config.yaml
num_hidden_layers: 11
vocab_size: 8192
positions: "rope"
decay_shape: "sqrt"
Each number is 128 + 32 x the weight over its row's rms, rounded and kept within 0 to 255. Layers, rows and columns count from 0. Numbers have three digits each. The size before them is the row's rms in percent of the matrix's.

# q: layer 3 attention query, 512x512, rms 0.0409, rows 472-511, columns 0-63
# k: layer 3 attention key, 512x512, rms 0.0412, rows 472-511, columns 0-63
# v: layer 3 attention value, 512x512, rms 0.0335, rows 448-507, columns 0-63
# o: layer 3 attention output (transposed), 512x512, rms 0.0552, rows 448-507, columns 0-63
q472 098:145141110153162087113130129170127129168152146123106098091149099169116080145190157123128089144104079113129144110183129157149117132132107128142132115108166088076243081148151167134161101109075127
k472 097:085135118141121116150197138146184128126134131129135096067118109139184151105124142183138176110104151136137131100110175076120120146181104126133128192154138105145088155118149068042132149094092141
q473 105:093154144145105205090152140133115045138086130178164057067164124162130116069123149170123066075146235103119177144111133193149116131133131104156124142139111144156203121080128156099115120149105195
k473 103:137165171121073132158136138090119128159101162048181146101086171076202118157092146126123154106135077119072086056114092100143160129121130098111140137156166098115095096115130127181155114129100124
q474 106:114156102187160086123161138120130080149167089185090130174129133102118132112109141124094132153139183107172094118108175125157131084162151089117137166109147101120199111135201111125219088100122142
k474 104:170154076107162123151144168102113150130086165079153134131099096135123138135131151106118097111087083114120134175117152178136130130181090174147125149155143091080077128136030104126120122113103155
q475 105:130138158120141131190141109133124116194134137090136098107161157118106151129132075117104174183140103072141116129187137180123112119149166155137192149123100211099103122102158048096123118072081106
k475 103:118143131124157130129138165101141151135156144083098136069139109123127084100146131084063146131164130108133055113095200143112082184146106133180140139149164102078161140120124101070119080148113128
q476 100:194090110094157140142102135128092111120071135095141147117134082116062084136089150160112206137131150075118117119068096132181152089123106116107095173100115102171140070137138127125128114116164185
k476 099:113132129158140135060170090121121136103112124179130119140099122113099181187148129132163139137127127136120177115099184125154172152072149128149075143076185133121111162115131158155099147149106126
q477 105:078096150126076174119144086097144066087203165179139125113128156199103170117123148167120241165126085154085084076132120111087126099117150128156080132138114185158158123109178160091092099159089132
k477 106:071112138151146097189116168104106157084131106138101143090101125119081129099164115103151141149143153158137078092101127115122097135121159138139112147110117070128096108171126112101174149158176121
q478 105:139061146095160135157108083120132094179172130080143163093183100140141060148063108112099044156106064052149144108130144090093173110181120153110087056170143167203095146137079172145080137074111142
k478 103:140111130134176076112133155117145094188098135112152098114146129077153121165137127181100120136164119171120107091162116105113096099132119130117088118112194092104077106082102166122148140138101134
q479 104:131138059105097092152115156129108090142081067106163163108183040082068185177148121117085107106092135129158156106084125174155156134123075138179108091135128092141167124117122138080120120223074150
k479 104:132107104118142116104079116121095163127081144119156128157107118103150125091104098142142127133115097146077104145092104130183201095145171128124119138144120168144073148125157131150122167139111126
q480 108:056137143107163142155130126165129127029165070084164132080105081180128086152137167116074125149137164100118086170139146149193150183116111071173150132126154132119115143098138155174146140073190092
k480 107:128159153158143163105090101124111128124096063191106160118086145121094115145108121115093129149084072067122147106098078100118125080147093094208140159074139128092147158095161093125144138138086140
q481 106:160050138114101101105145086130165160101099103135101116112162145178120157124124114135090145121150139142142083125116121115163150139114125132096077034127054125100153082134128184169110099219156081
k481 105:133161125114132125158172163156086055125035125137082137107151199129145136085168125163133155105103219163113165135072124171136143112183147141166143153095125095052127098187111183095112147107100086
q482 106:121135131151149157104093115082139126085156133062132126116093135091136108111125128091101117139154111118138138063099157108069148135108133112150121109138191059141151127126160141085128086170031122
k482 104:094068113151128104134136144073179123098097104110081169101130117124161152142164155128089067086108125123135110061118170114098131136170118133154070121115106130154080094136170126147135157105166111
q483 105:142174096107135113133114181150110171120149100155073150082130183157155142123165141162133171071084078143126141123087075085131101193144131120185153135132175062121165142125115147137150133172164146
k483 105:156137143133126166142105150117094179106124098158109141136173101165116065083104120142113082123179201071137146154109143147164126167091149143087143159130070113124138077113156097129141123175089113
q484 104:089115148116160073128115215117144144103128080135126102130133105137099080075111090174197087147180131114115112120102116111194131110123105172195098120101129113146158129130144080168136147074099144
k484 099:175103107120070115116116152143122148123129148090117167096131186113142124155141148159135167151112227118104134179133155108107080187124155058135163135164089091153121128166124160170059121103099115
q485 105:183119125148093118097093143127140103146054147137113117053158139152133130084203090127104203169131114119128151113107115109165112164180096123096150137129138083121092113055103115113140144107126146
k485 103:079156106068057190118098167069109140126085163073127151104146117102123170155066105150180171111151149123189187137134115107160125102153134167102125113127147184133130132150161137126159086131120056
q486 110:094122121130161134163117093187134152217152101184168091075143090121124098126145153156136081125154056143115099074093123071164125182126115146134170095129096121151057178138105153156139133112116143
k486 107:126191141119136124087122108096155168169112110089072114158166121138077125173193127186091115169161122088174048152150130103148138089123156176148102092192121155106120161101168178134126079143123129
q487 106:089161135143132116102106066147106174153096091098122149048106069123154185143177047132052112148073144173085145161121094156108075112149080124171155174135141094180152142127135081142127115086168168
k487 104:154097154101111142120129124113140060131178134141111137131119141115129137085105059123078122128091114092147146160146136117140249085160096114083083121136112129123138141097117153125104111136176075
q488 106:119082145157130168106063145154123156153048169197111174180062157043081164104132079159128102160100140094124149188126156075159119107116153117143146099109125137116190133134203184048145104138114127
k488 105:092134107118158216098141119127141089171148143102122183080124143133009098126165133111131149146136049111195160107124109068115155098140142138105150121173142126149129157209150083141088104116120072
q489 103:096086169149078127119113135100129120124086159165128038144188097143133167168121085130120099114139146126095181176088105124151156108132114124143106139105076068068099127185187126114097117136140091
k489 103:167103070182099093138097154124124176117116111163190155124122197065154139169157138148134133141181091133172123126082144085170110144124107059107206094159173182169118190132144132108117146126142175
q490 105:130103152176159116141092146134134124122085139143109099126159150234079180105135076109132067102161204120175084150097160156125139097091112092202099109099164107124130115092100087118210142105121123
k490 104:120130144126106141122156101124090186182150123117126117178084096107106143121139121149127166077109108108119130133101158114152151193168157100148176146132098111140137127093109106091096133127135166
q491 102:129076148132107138121077190125168035107109160125202101104135127140111091106131140088071106123124154124116166096109171066151103171104122158123135126223121098101171081137128042070133109168099174
k491 104:114133078106161098180141138125062196144166128173099135112207171151124175137155103093114121119148102117116178061112146130143084090209101135138174160133148106147141130170104154110148088132168095
q492 108:095118088063129123138086152119136076086151077093112140145096083056121106125098140179070146135184088104153094134159154160136100151121161151104191086175088126143134100157190113057178108106094086
k492 106:136132105150138114111132164146118058079137141188108132115101139140083148114144141150148194106125067128192127155160131113120141107110122127117105149186170094174114172077146127131137142170104100
q493 103:100083153128109134129166141102133114126100109197183132137163144147103111119157228121140140129105145185112099136166194141115147064180126152185132113146129052116105058109100163197089100131104088
k493 103:136162118139111057113095086138133196101146094066133165152081101130175123115100132130101116116126135082113202161113103113107152093138105124093140089158158096118055138123093159136192115222156134
q494 105:085125107096180131114108101182188086161095106075135122126066093150137177102095151146153129119139115121098172103184100134094076083156068145141085126190127106144130130123138147130152142073121073
k494 099:111158084162129154123146094118157180094134095152154089166080155064115157168085130092103131089158162121117100153126176149120134094123094099105181084189112155158164134105164010125119085160079067
q495 109:117131187141137071134112146135080142084055149210126171120112160112108137182171139140098163170083125098100114199158137085111148089241115121121111112146123122114118122128124135130087128114131121
k495 109:091178141196125132099162126115152085092101093088102060131136106090102121095153082169226155112077164156175245144122100116166131098129148061094111189194083206138143129069147145181185135116121074
q496 111:126095167106152155100084156077121174112126153084101123136105099119148107121173136117129161154132156097106104153114130152123074177079157102158159113210113148139105119123095109164096162154152114
k496 107:105036144128110172085142181154158102065066164102200159128065148113148110070060159144134180117194076142139171101121114169159155130164133184111156053126071144176120158147093105165132172109040125
q497 107:154151145151163141159098167103117148118111105123144098118197072112112099107121121133167159105143102142139117127099113120199128102153141089115127138149132140171150132115114105151224093150151171
k497 105:140097102157144126166130139164098123147142147134151098127112163153141138102152129169196126109108145122177192127147131151119188149117128084110165170156123135147137188100122124070137132071161149
q498 110:105181144088077160123166171097089077176166128119097153131093147131164162089129103084151177099123079109106119159096137052144121147167123087118164141096150137077154131135160129111095173133161152
k498 106:149136074103113064179137111137092074111122108136112123175118114161144127145106074107163148119135138134096118158118153151086084188153124142143041137104148085079099144156138137113150067156113130
q499 103:150112124174098108095124131140097130097127149137144124127197083097113127094086120168148108136145179128180151115120146105103169120116196088181099115173108107179121157111131133119104124138075062
k499 101:152097106158077143160092142193115116150082106093166124112093073106210189182126135123094119128145162199187154111123145099127080161159154137089133135195115101144134137125123164133151164126134126
q500 106:089118110121132139108126117132106147108112085140146109159141126113095087165126176199083218123104154155114145100161084111120184140115166143096133068093143109122154136195155201140154184143044109
k500 102:133138183160106136167111194133137144176148130195165133167139099193126152124125117111108100140106117144088132138153117076132160116122141119077144100113124173177108140130139160113141081124208128
q501 105:104132175154177169103161140096142176099084129143114101091159159160075121125096133125097122169117137146146119187168083102120086065101229159140106146122072172115173138152149123081106096078137144
k501 103:118099081109077249174121177095064164131183157130128131129153130141106161111143058135116155089179083077128105118177150132091107136109172143095105152066171127149077131113105100138122144143129134
q502 104:103133127144143119144162110130105096220192167179101135185163151136090097172149125171097101164107126150076125112123134190130133113124141126134133086160109159134110117159172098148120132161171074
k502 102:166094126127116146093099131189140074075100098151164108112107143153102135123111155128078091113151072128145149174135142106111135175096130176146100143188171151115160110117126127088117142086121127
q503 111:138070146135132111112165136108112122134173124107175147147126193129112157130176138154159103150120096145125124102165146170194097093168145122093092105152084086076117054143128145041159082122086092
k503 108:136157108146142162114152174101056099163103120089108141093225118108133150153171115116073114083144125100130124084111082068161178123137096121113088114147121104101102136140150103107089127135230155
q504 103:123149149114146111117148175120110113096114128177097135123066137146101175041073195151108093099143146152129174150156130156139111171092118138144072085153117092117104143143097167145158117220098112
k504 101:138077170148104113072080101158107147199124108120161107182088081079116089141172182145091130100125170153133159131107169085104178139148148152058097170183152107125138151124151177132132100099169181
q505 100:167161104105074154064156105134137139154136138113103093118079059177122182106133116133101127135094170080111149119099140138120125096125150124156095108145173139083150140100138086168148141104115060
k505 101:144134098103122147147123143065166124101154100141112066129123055122142114155135160093086135148156168098146140152146165083086122071154170083157213114089143178140093117103110148112104098120103155
q506 103:103110166103151112144173175076161126139157127108066169093090116109124118154117109135146136143097205159161093130156136175086098145096108076128092136171162062055129094053114118117084097154163112
k506 102:104083085157134103130124165096124089146124119112120117065136094163117092092105173187136120116109109141148125162105122051103053141160147145192070153114136173097099110127204145109164190124143121
q507 106:109122155090133102118088150115122087213125145114118111155105161123089107134086144084101131112069119155128149164133018092147176128125100162156145099102181090133161098129184165095072161031176108
k507 105:140126148124055122135127145138086089047176126146195083146140079129156071128132098129136089156086076062095109149136087151138121103106132157137161152113146114125195106163094147072106131129190096
q508 110:109122131153148152114163119172161076124130178182127083134157154098157111142142131098129085142146105052133124124110111069129130140131173154116156108106081110147165125168137096120147103124148123
k508 108:117157196098171181117141159146124075063058122124133120173137163142199136123159166093134155092133083155108168156127100160131137153143146118155127166062144139150133152217137118105104103180132156
q509 099:099153126156127162151128135135141139178131141147126114126135153163140163153056138166123172171161189182186127104108109129077142102088128137108118124165140093126166084172131226155128150128103104
k509 098:144151054097127099142137065088162092159094131200094091138144150157126170102099125174076133146120157126140125146103107142106128173087202097108100151107052137099166108096080127123083113097200124
q510 106:144111081060124103136124132126141086112190116120121152093117146159114127100137120104101172143151181097141112090132097179158131138173102143129131092064062157147056175134126134128116133132141073
k510 104:159100110120138154114109128106101126179129163128127134129114096094119096194100124096074139113067130124069107103129150103047102159191134142081131145185100168090091096087111102144131061171145141
q511 107:097136147080064068140148178149129113183170173191093095173122160121115166145117172108083097125097077170165157136141074081147139167154130124152165166165079087097229091134113136142157181129136092
k511 105:097156114179095099086124194089163160125148109085104150114150094193146105182140062112179130135129151185094106130160128067143146168148133101144081103098138121155133137176149125115208176141188129
v448 102:090175101159111130124101100093098110099144144154103167116184090099128015120098110080076149132155084123107088117165127112131133164110081136108136101095139114110153155161112146094123139114112092
o448 101:150164158170088163170134154174090133089136148164106162172128112135146103122204145123149136106149116201102150133161112115202140126085129111180169151129075128110139061084154114081145157163143153
v449 102:142146105094106088128223110117159116105160127114185093157107108121090130136155144141083100144080126090161115177141110144109150080078141205158109194140173122167109134097040072113062151087056161
o449 101:174112146095157126170167098164142082203071128193148146132122100115126117195140133122144134139079095127125109130169143153119151137103132139164129107148142139091087133115074102004134134149158126
v450 103:113084114132079150105087126146090147147050092127170097112164166181149126068152123126129112115094146090162161152084079090145121091087148117135189101087054079160115085098105148084067116168148170
o450 098:126083139092046091166147138153111092147109111104189117146123141142160132173130098208170137183134141151095160119087142115098169201120145143080153126173146120086125151119125163197141132177177136
v451 107:152134173144137113119083129131156118124125124137115142154161114085116177100161204103120111147133137205104120160122103149080125173135158104116182096100094161102093160133139175125106168105116129
o451 102:093097210174136122094150146124085103192145123069102186120156074180132095182128110087148118182130149129170119082152155097146099100148140119117137146184150138128098107109156163157146143144125078
v452 104:105137132171108074196139097141177206120072104134121136052138087139098207108139125129053121169116171140175088086129083103118110134142089137148096134172197093133107106149123149140133072108154061
o452 103:181084089079117157198119185110202010167118096156134088142087121151135131180130090125136152161145120085160102129208137142126152136094122119102113084134050129086160092120136076112144150112159141
v453 098:132123094119150236136177146090126152125095163087136148141120113150121158102115127120172130123136160112100184101143079149121121136063140137162124123119097124126116147158155178128148100170134168
o453 096:108193180164165174103151102171126128173171126133093122156128102083076165087149135131126137156093100084146099143117097084091167062203113131170074133139097199140083069142180090181106137130096127
v454 101:103119132113145108134139124102221110143146116135168182112141142151171101090160090116116150168121119098115150154106141137157136141168125164070158143129115131124086136102135096114087179036112166
o454 097:134097150145195134159152151155115114129120173170172158130103116079163150113117122160150133149098127132137104141110153122180142122106153153099142106159101208153148091097189152103099119125099190
v455 107:107126154099158079083169138108150155148126168132146160158108146095152121155132142149178102153161150088147108039205146155126097128133163074111128144151113176125161156181183085175065134164114084
o455 101:117120096157188092102156096116142200077110136094119112137164101138130098121100089149094133104124128165135134121145132144147099138129101126105095191154152115126156110063069154109096115170123083
v456 099:141127106165125092156169185154117144116080149153174112088087211119084132109098073101140141110173137126076106157059145112130118148105130152098082097090098110174160142111114206199185110165126080
o456 098:134147134078118164146144101080072123112150155161141139148149114143112161147117170114176076108090109104116148104114109155087144143085122146173140193077138131180106148198147116166057134146164100
v457 106:146115137152109139097105153091109163185111092127141137144103143123072129174152095169112168147121120102090093169169112147083165169121136115115127132139141084144110220150131151172151130147122085
o457 103:091129148097141157073150077134118181166090092184177085096140044065150106080110117163116125113202099185093097160149114136158103106116089123116077132092140152140091096096127141160127115129124093
v458 098:117141099146148127125156121169144100136158153117085182100107147139143077153094131121111128095157094097127114154074121093147108139170103136115112155178178138178106122117103114124122135070189053
o458 096:197076132123152130170214146123110126157154110138133142115123101172076179127095123149096087125136114121155103084064145101171122132115180118146108099178124134127147126135076131172127136142123142
v459 105:104103077127115163176118147128144117083126069097095185153155140130083148114103208139056153125105095077121152091184086103121145072084109125159137125188099161130091078155116103113137131168211099
o459 100:139202183117150086149142125140133130157144152129147097106159129135109083125096127063150190121117125117116202137154130147151111188107165098148132090049161137180101084156206091134189138131130134
v460 099:165191101115128115183111135128147103119125095151160147099115163076111140169118153182131153129126149076142160108098083188131134112166149148099068144140089127067117088153141140137121130110129164
o460 097:134156158125078133164083129127153134148124126072123132130120086118126118190140116094165125170137054182139089089162110138070115129179126092107124135115160143179168075138104162036179108118100189
v461 096:133069101106097163121112175135099187142094103142147103131139193076054117076119160139211141185122115085120109149104078120129131078103180095139156094118126183151138182122174077149113131128198151
o461 095:115115233157100144124163093174118140143051176188158123141089095114044119179107098130169079162106123152104196190094160122136150033132120093169124139154081070117133141084151138157148093118106097
v462 100:070152141122152055154137132129126122124106118118136132096147093092100076118144107117207226128082083099183115138131129151092102141141151101147094091063110133125128113123112166080094113193138125
o462 098:149093149087153156137138108110115095135149186142105136116099069122135133141128092156144083064108176108167121129142167115117171087148240161134113115129141150133103149126089125124139122146155141
v463 101:146154178139115127126115137137097129107123126133158119130151186109104112140114106141119124142151148171076099108086119126117174145153094103129120117137122134161121114117126134170102111128134142
o463 099:082113202088155143121118146098100112113183149156114178138140107091130151119032116113125111141121085106143109113113127120150159169096132121160147092146151118169087103127092148148141146139104098
v464 100:151109104096073109137084095124198111082114164131122142135107113126118103093152139091174140071134116082117157142138124169134121093129151104107132144060187137154120130128098152104164071064159139
o464 099:147109093180117068185078139144151141138110058159131137162152185118147189117142080114148094136097120133128159109124110117156062142113111158154135104127043109098127048143089123122125151123157209
v465 101:216127089102040139124168134070186143122089139114091140132136156109134151119122163160180117084134116084130082062090223125144104081127114109136159164110091123122126177082094118091172103150070169
o465 102:125119177136119150087178128153217113150160140119122155124156116105127094143181153171147161197149154112097168121137088134133113125098157084166115112139089093078110071097146134131093140169179159
v466 099:090082148128188163093105177135061097158097139214087093162077115100076166088115091134140180144151155122123090130113096109069157064163162120172160168141165129165083093087136101144147150134143082
o466 095:145154102149171093175133106122109181075152141044149124120121201085098123115146151083153117112122106096155149107125145166083169159173104094149154105141076134143144101177108151142149119156117174
v467 099:160130139142153088174114160084089113148017130090158073108211128123114148116099104128099107050117169135127147073165108121090062146184127132129103123113134166131125080150151095117178125105153154
o467 102:161189145209173118156087117167114098186122146121142124111066114196142133155142096069143210173096087103144083160108126124123146217128135115105208113104111112164142151153104085152160204104108122
v468 101:139138104192125075134099132111114096119138109173118126081147153078134038093152101187133139090183091100146064097147120102109077148161105129146171114167165124145150149118110129167145125112107115
o468 096:184146117112114075125111094080110138168135140102172099081147087102133127146139100095122119120050118148151173175044145102165120133098100036156104153095137150153128087106113113129132094101144092
v469 100:124127111089070134117115146109103136146127126115131088198113066090134122131148227143118157127131112147123104152125100082161085179142135142110090105023185089078183156103112174142156154139113138
o469 096:125118145119098118121114132136102141129053154138129113087173106077131076129110111147095077130099066126066134133127063126117175116161131114157078118122114102158165124156156135149155140110159163
v470 097:150164118084125145128155089079099071118171152161136106124156119184147161158053127140126105150173136129134115093118101142169099146141173108165119111193111165123116136145117105116177058110082085
o470 093:176137118125176161052127147140179157125055071168100125179138211163098117114110130147117135131082098126068142130179095140149100069071105145146086116190114127142209122112137110119120096074125113
v471 100:122141197088109142151129185096124120120146123139050137126083164061130136167155088146093175142139129109199102134125102158082125176114165170052126151114151124065122159063160101110107085135063085
o471 098:132119121160097173089119126108162047163131169174095140138098140141101084107179094128199150122126187136093095178158152154119163133168165145131108141172133058104088109106190155168115077104117148
v472 097:200116150134143137132155164105069081130094130138167121110086131085200151185114135150059146084084158113123180189133157159130095109121145102153114104174082102121137106117123166088159156134156128
o472 097:132126128167087152204154111143135150102190067108175065161118112097132217094079101153105166107132118127138107081148155094176099172176106094154150066135118104139122143162103202121153113183145138
v473 101:150162093117112112164116097149132071180150125085167121161111125095216148106124172173126161152137095184093148148131156147112139143128106151071093109102122087105154175108160081102123168089043133
o473 097:125235116113104151126132101122118145124124100116087113175118166078108102190101058125091178131150091075103129117146121104090120083087119161108134165148141121103117102151114150118080127120129067
v474 099:129103101118163116174136084157131160129138149150109104095100099185152140099165162145147100170115117167161124110137142091157087102158161117157104168136145121104144137143132158091113117115105082
o474 097:170096061090133133091195158145151160167168188087217120155101095163142139142175113097089140088098117106118139132139087074127125075048147074149070162132061126120127154100117112084070143159156171
v475 103:126097107093153132161092109113134110122162117116117170150158154108106101128083146113104107132096112134051082202144127196114140197145079127120129143102102105151143167126129143110095063133158152
o475 101:053144116136116080157138100176109141126150157096128189179154151109118104103112070121105158140157135134100101142130122166170127156113175144139163090131118154095131123181166148090144092137133144
v476 098:109061108135155127168073132127160112156157129180171130070127152077112192172120149109097132117108139100178086147168120117152140107141114105125191103123140115181134112077139116096105130114122118
o476 097:093136117086117100177190096099152192090155090065158080147146162131156143131165073168133157128107153219096123118128121103118123118119137114132108110188142161105124078164141153138116062084166125
v477 097:227102087141077073144130085157158029091136108179115101136125103153144104114122123129122110109137148154128173122126188135149112116116154119140128143099159138128173120095107144154098178097197085
o477 097:114084082109131088127157165104086124168141079098037164104131081094153105097076169065084123146135149148130110080082102098160103126215116134153098107106117117150130193118131124084103171140111125
v478 099:151071163075188168114157110167185087161173171111117108117117102136116118058140124090103125084168140143149139106192123169132115111089114175196125165169146080113074144101109098154117164135126173
o478 100:123102124118103087118153142110164079132096181083100121105141109140146142109119141088161132103171099111117122118132044104123135129124118139103105126169113168138155163086108108103080128136109124
v479 098:117194134092162119129155187156138137171099158152145159134145168186097118107146104181117088118166126098157080158128122121092197147150125133179106122130168188114116154168173103146160141144097064
o479 095:127104121090148096091095071100204113096131174109128142178096075108107153093124159103154109121151144119103121116104138132150125128178125143122081128073096068122137104091160154090120136061119137
v480 104:098100119130205210145083148121109087122124103129121147104151093087153169164076142115132090126111119128168067064168153106151169154121150125194119151173062117141090112133090129068088105139160159
o480 101:165128120129141084142126138179119157107118084107140116120116125169095201150078162086106173106097127075125122183128068121143139105072154181105214141101130168133134079110119101187139113087125119
v481 098:146139124141218110068130146140148113151156096129136093153125157125109135135122138124147138151080092081123099126129172103145098119149147112106114122196186165102174151124075158091158129112113100
o481 097:189110091085136184210118108130105139068148163101167154141162106160070129145115104174148130140158151130096132095107172090093109149151148152180139115154151137136099123124174048154138079130189102
v482 105:113178171071155136101168147145153130157124131121150107164047152110142128117115097113131137160155161205099156126112132072117142110115108129107185131090099170121124117063152120107075145148151164
o482 099:121136094190097150152117080103136131062156117118126188082129070127174119145102159142123116082145155080137113156099118110169173113146117138104119135096147103156104096160126175125126186156157166
v483 102:127090127146167102082147135125085095099160130064053116119151109135133144133104097126053114196168125067161183148074124105132086122178159137068116115111143111129183172162099127160117108180179152
o483 097:076128110100133174091122089129076158112137176206148101126155090161169098116127154140129139101152166082162137152160111113122171127110115125185132152065065120154153146142115103115192094150121123
v484 101:077163082101121125204138156177141105136194156173125118112097083149063167117148073135135167084101109147123139098135116141114136072170106110083095151184105118133160147121146098150109212110075177
o484 098:158111084117141183128106119107142079130088110147130137151155227112117124152092107091129197191131197133137123186127085096110127146161114132121170150110188127140162052125074128114147103116074176
v485 102:099071140096101109123176176120111117191152111175172078115137104120150181165106136095134128163128069124056145140131147088122179067086089098141071125156145115109093118124142099084116141203171099
o485 099:075081118136154138172101151129130149144116153113059077093122146131118155137103099148171124154122143122151105149074153177092101085165107152143163108127154126135146091184067204151125072063083072
v486 101:116144108166087157170084098168105118187124113131158099166124090139195140153162115120114109144158123143118138130146132112051164084138084163144121138153121110109146152114142090100156095112120060
o486 097:098133105079113166105153150174133178172132139146118143128042107134109134177106109077126193092162106063124113154167098147107160165103160157127144159160103130162088135145164125078153142124100137
v487 095:108105114092145124082072178048147161138125087121163131079106145173084068133164122116121089146063125129132155090133128113124191193124084134124067178172158126080111089145121150141093147140120116
o487 095:147079127111131084126137114153087143099166117127091120117133063160139181143113160153080141129129176142104105136071090104083110121079130103171105138170107137219044168097114047090121155099160155
v488 097:085095162188105150156176137115089073073223153097096149110164127154135213135125132144125123119101090144107161109147047170169141156120130079112125079119140083152138144133113159149144201180151112
o488 096:086162136081165187130125134150121105175133116074163151133113176141144171146080101128097127102175075147159120124176155166085155174190152158135071175159126145138118148127137069157123073119098136
v489 100:154142121146082137121118097129172143169132152160066127148170138210144073110145094137148159157147098132127134091182133106107128080157148147160144135121118135129070053139137081082182096197134167
o489 096:136127151147113150156127152233134120133223101166120130108181160126029156255166127081062175164152162134109053184114143187170125097140153102171146155135144116116165105073136164130095131179101119
v490 101:144059111130137125167106073098157159118094139190169064167124149174179110097126120149134095169091098097131190187150200116129173193148154140138141102181087145101112116093149103111128146147117146
o490 096:091141077135103133107161150192110114134121159096144144099123136113119099079112134155144107057118102150125161101105162125128091161137173176091129114110132132117149130135113114103120117131120153
v491 104:137193099101120078111165134092125130090119137114106149126107156074094157140117077154127101125138091208146079124162190164142144130094139109145180124132119141123138160148156120144066103158111144
o491 099:127151136132127137218053126066126140174107152142124184138141132100136131120100117117167126097127120069108086110092089143153112135102114188068145101103138145184124126138093179178115143185151114
v492 102:081106101124152170149088114177094097103129149113139026149116163185157102107131063125128169129121093137162096097127085143135152172131126092101116180148094103151129112115117155086076127123136166
o492 097:124150182106108134167085142114088139115088079092096141151132164115081153129154154124120147132143123120112120126146208174087117162137159172084128164145141146119106120061105102070157131144138138
v493 103:119154086120096153143082171093089123171126139131123147164174170089149132145131037168079140169125118129096137135124103186112154155148142128110137130138112137096101079116161140116201138122105098
o493 100:136180184162128145135109151139147056138131110149151085162125110154111134150144128119109185130133126129135142162146126123140108112134111113017123177128087063115139147101110072174170151092132133
v494 104:150104152143117151171128084091140131158104139123093146103137110115099064145161123087163104164100110057142171083135119136122177057142086142165155137091202149155087129116123157070128158167106083
o494 101:101139156128142151144102154105119150077099109116103124113090149098102150136173101133158131140207163175106133149138162182161092141091134188109136083151058158073131103098149083133153092090159198
v495 101:111117124143182108159116159147109096135086085141122143074113111126169188137102102158124165129114149140097119139147118135169063117075152099157134094091057090125123097153184188148152165137174157
o495 096:133135173089171120093088121144188127133098189072082115055117181154092170132162109113112183112149116106161146088132175092146082188149105120115151156086130165134124184132149102122111126145161107
v496 102:133196141096099128123149109084082108168103097147086158138129111154137157101126122167132143094139090143099155143126144163145095116195154115099129150154122188136163141111097129132174086117113068
o496 098:157159153121148101182087110150076068164094138138131107035145104073125089172113109081155133143095122091109110110136099152086038113098135141098142090125074141142119138132209125178179145107109160
v497 103:078110099106109144136107164111117145133151107164175192153109160137112143135155152137094093158107145147146088187138127136095100196095144070129133115085109092129118143151113119154171183147121175
o497 101:105138136191082114109178129166142173183109133127144146165158178059167141091084116155116166179093079080154169096108131121099176091085138054142133118108139130120124170140101112074125131161149130
v498 100:082083131085114160086118133106180157137175153196062133178125148121124124135081106107117175096152098171163123088107131145102154107146194135177114117118140109103121103130078197122084129129091133
o498 097:163078123142117116145126139133146141100112174131101127101146179085144104160144136121116167130169102167130139084156060161209100166088123150102121148080130103150113077130139153206072104154086127
v499 095:068125117181077111168148144121123102142187116139181116121135113106118116143162193101143102162106122100185095155169112123119184158120164119118132084105084141162097156112108115101094172097177172
o499 094:159139143090151135113140148198146158092149085067167162136139143085121151123121088180144168154144127166175090141105162076121142162118162193106158147128134161146135142102124099133134135163105115
v500 105:124127094180172181135201093143132071130125116141125086118152144046094138139094126150134119171093138137144112156105125100100181112097144136100148116142082152108137144114103121070131127103107150
o500 102:128153130190090152117099101107105148091091106134045114125090152137090146126143101175117115059190129100125142032130136138118172124133126170152078114129154129153094107105128172056119149164193140
v501 105:120078139177155095152112132148169186081128164105127117106081119141115128127091113127144148107155104116124127137116181152097130200151097096060124099110149142173117109111097148141131116112141108
o501 099:141135158136154125131091117114138148139124194079112154061165144097105133155101130143135067164171166160139110141162059131129087102075105138144096108102121215112114117117152103148078117131163180
v502 102:131155097174092174156097112121090187088113098114089097095150101130104145139168115122132044113103138136080091091162178164064136110138146090124092085088121131146144173149140103155114145111112171
o502 103:109168135115148163089146094127104132155174080100160189094142074130122154095104128133140189142158139055162139172137192099155179183129078180133149094140136161100089140106076100126125143055120113
v503 098:092143159090075123116139142134139095110129099146207155138127090116129157125102075149095089091195106104084157082153139108110190085076185108110115173166143164106130170152192079093026116122136080
o503 096:166158150144120164063189195084141164125095157077096129134124164155119124117095126140096164180102180106091114168115176150088078130122137099104086125080082132128193097086166127104140096142100160
v504 098:143102143213164112061094112154098131121116174116126188119085171099128120180171133115108090076164124139127133108068103126090073162123163111154074195135111123128163121116124153112117103176151108
o504 095:060062123101087152159141083138138151080143136128178108156148122128115149128117147161149105127125119153188156121196138135147136126119094213132114129083109161156105171159126113172118148107142139
v505 103:137128136143158082140126203169087161117122101107131070118081174130175148046120094156108115156151152135129125101113156161142183182143216110162134139130153150160163075100120109102138149109100142
o505 101:175121160116095083059125097073088105178132133112076143079113097092171076133174174144110132155130165123163130136117183094115060121128138170176099138134146131120092155175029082149099132165094166
v506 098:085098146145132040162116146176117090095135060083124111163113137128158167125111133163196138104119105114225095161116118135162191147173132130091118170118171139061115123135148130139181122134109126
o506 097:230127076101136149072128121128102194064115119110076145159098113110180141153128125112161128151140152115093149154137134148095138153140123141141152116113132120140122156133119136060122119115175123
v507 104:118127176198184134137195184157127159130075136109083157106108153122116108109180162106148116076055187121078168146102128094167149157158108154097112147212132122151126121130170108159162127162071099
o507 107:156166152159093152103095122158174164108151122103147120135151132126053145135145069094105181075114125119109153148130104151035121133200117076140145094123134117071058096117118148103088105119081145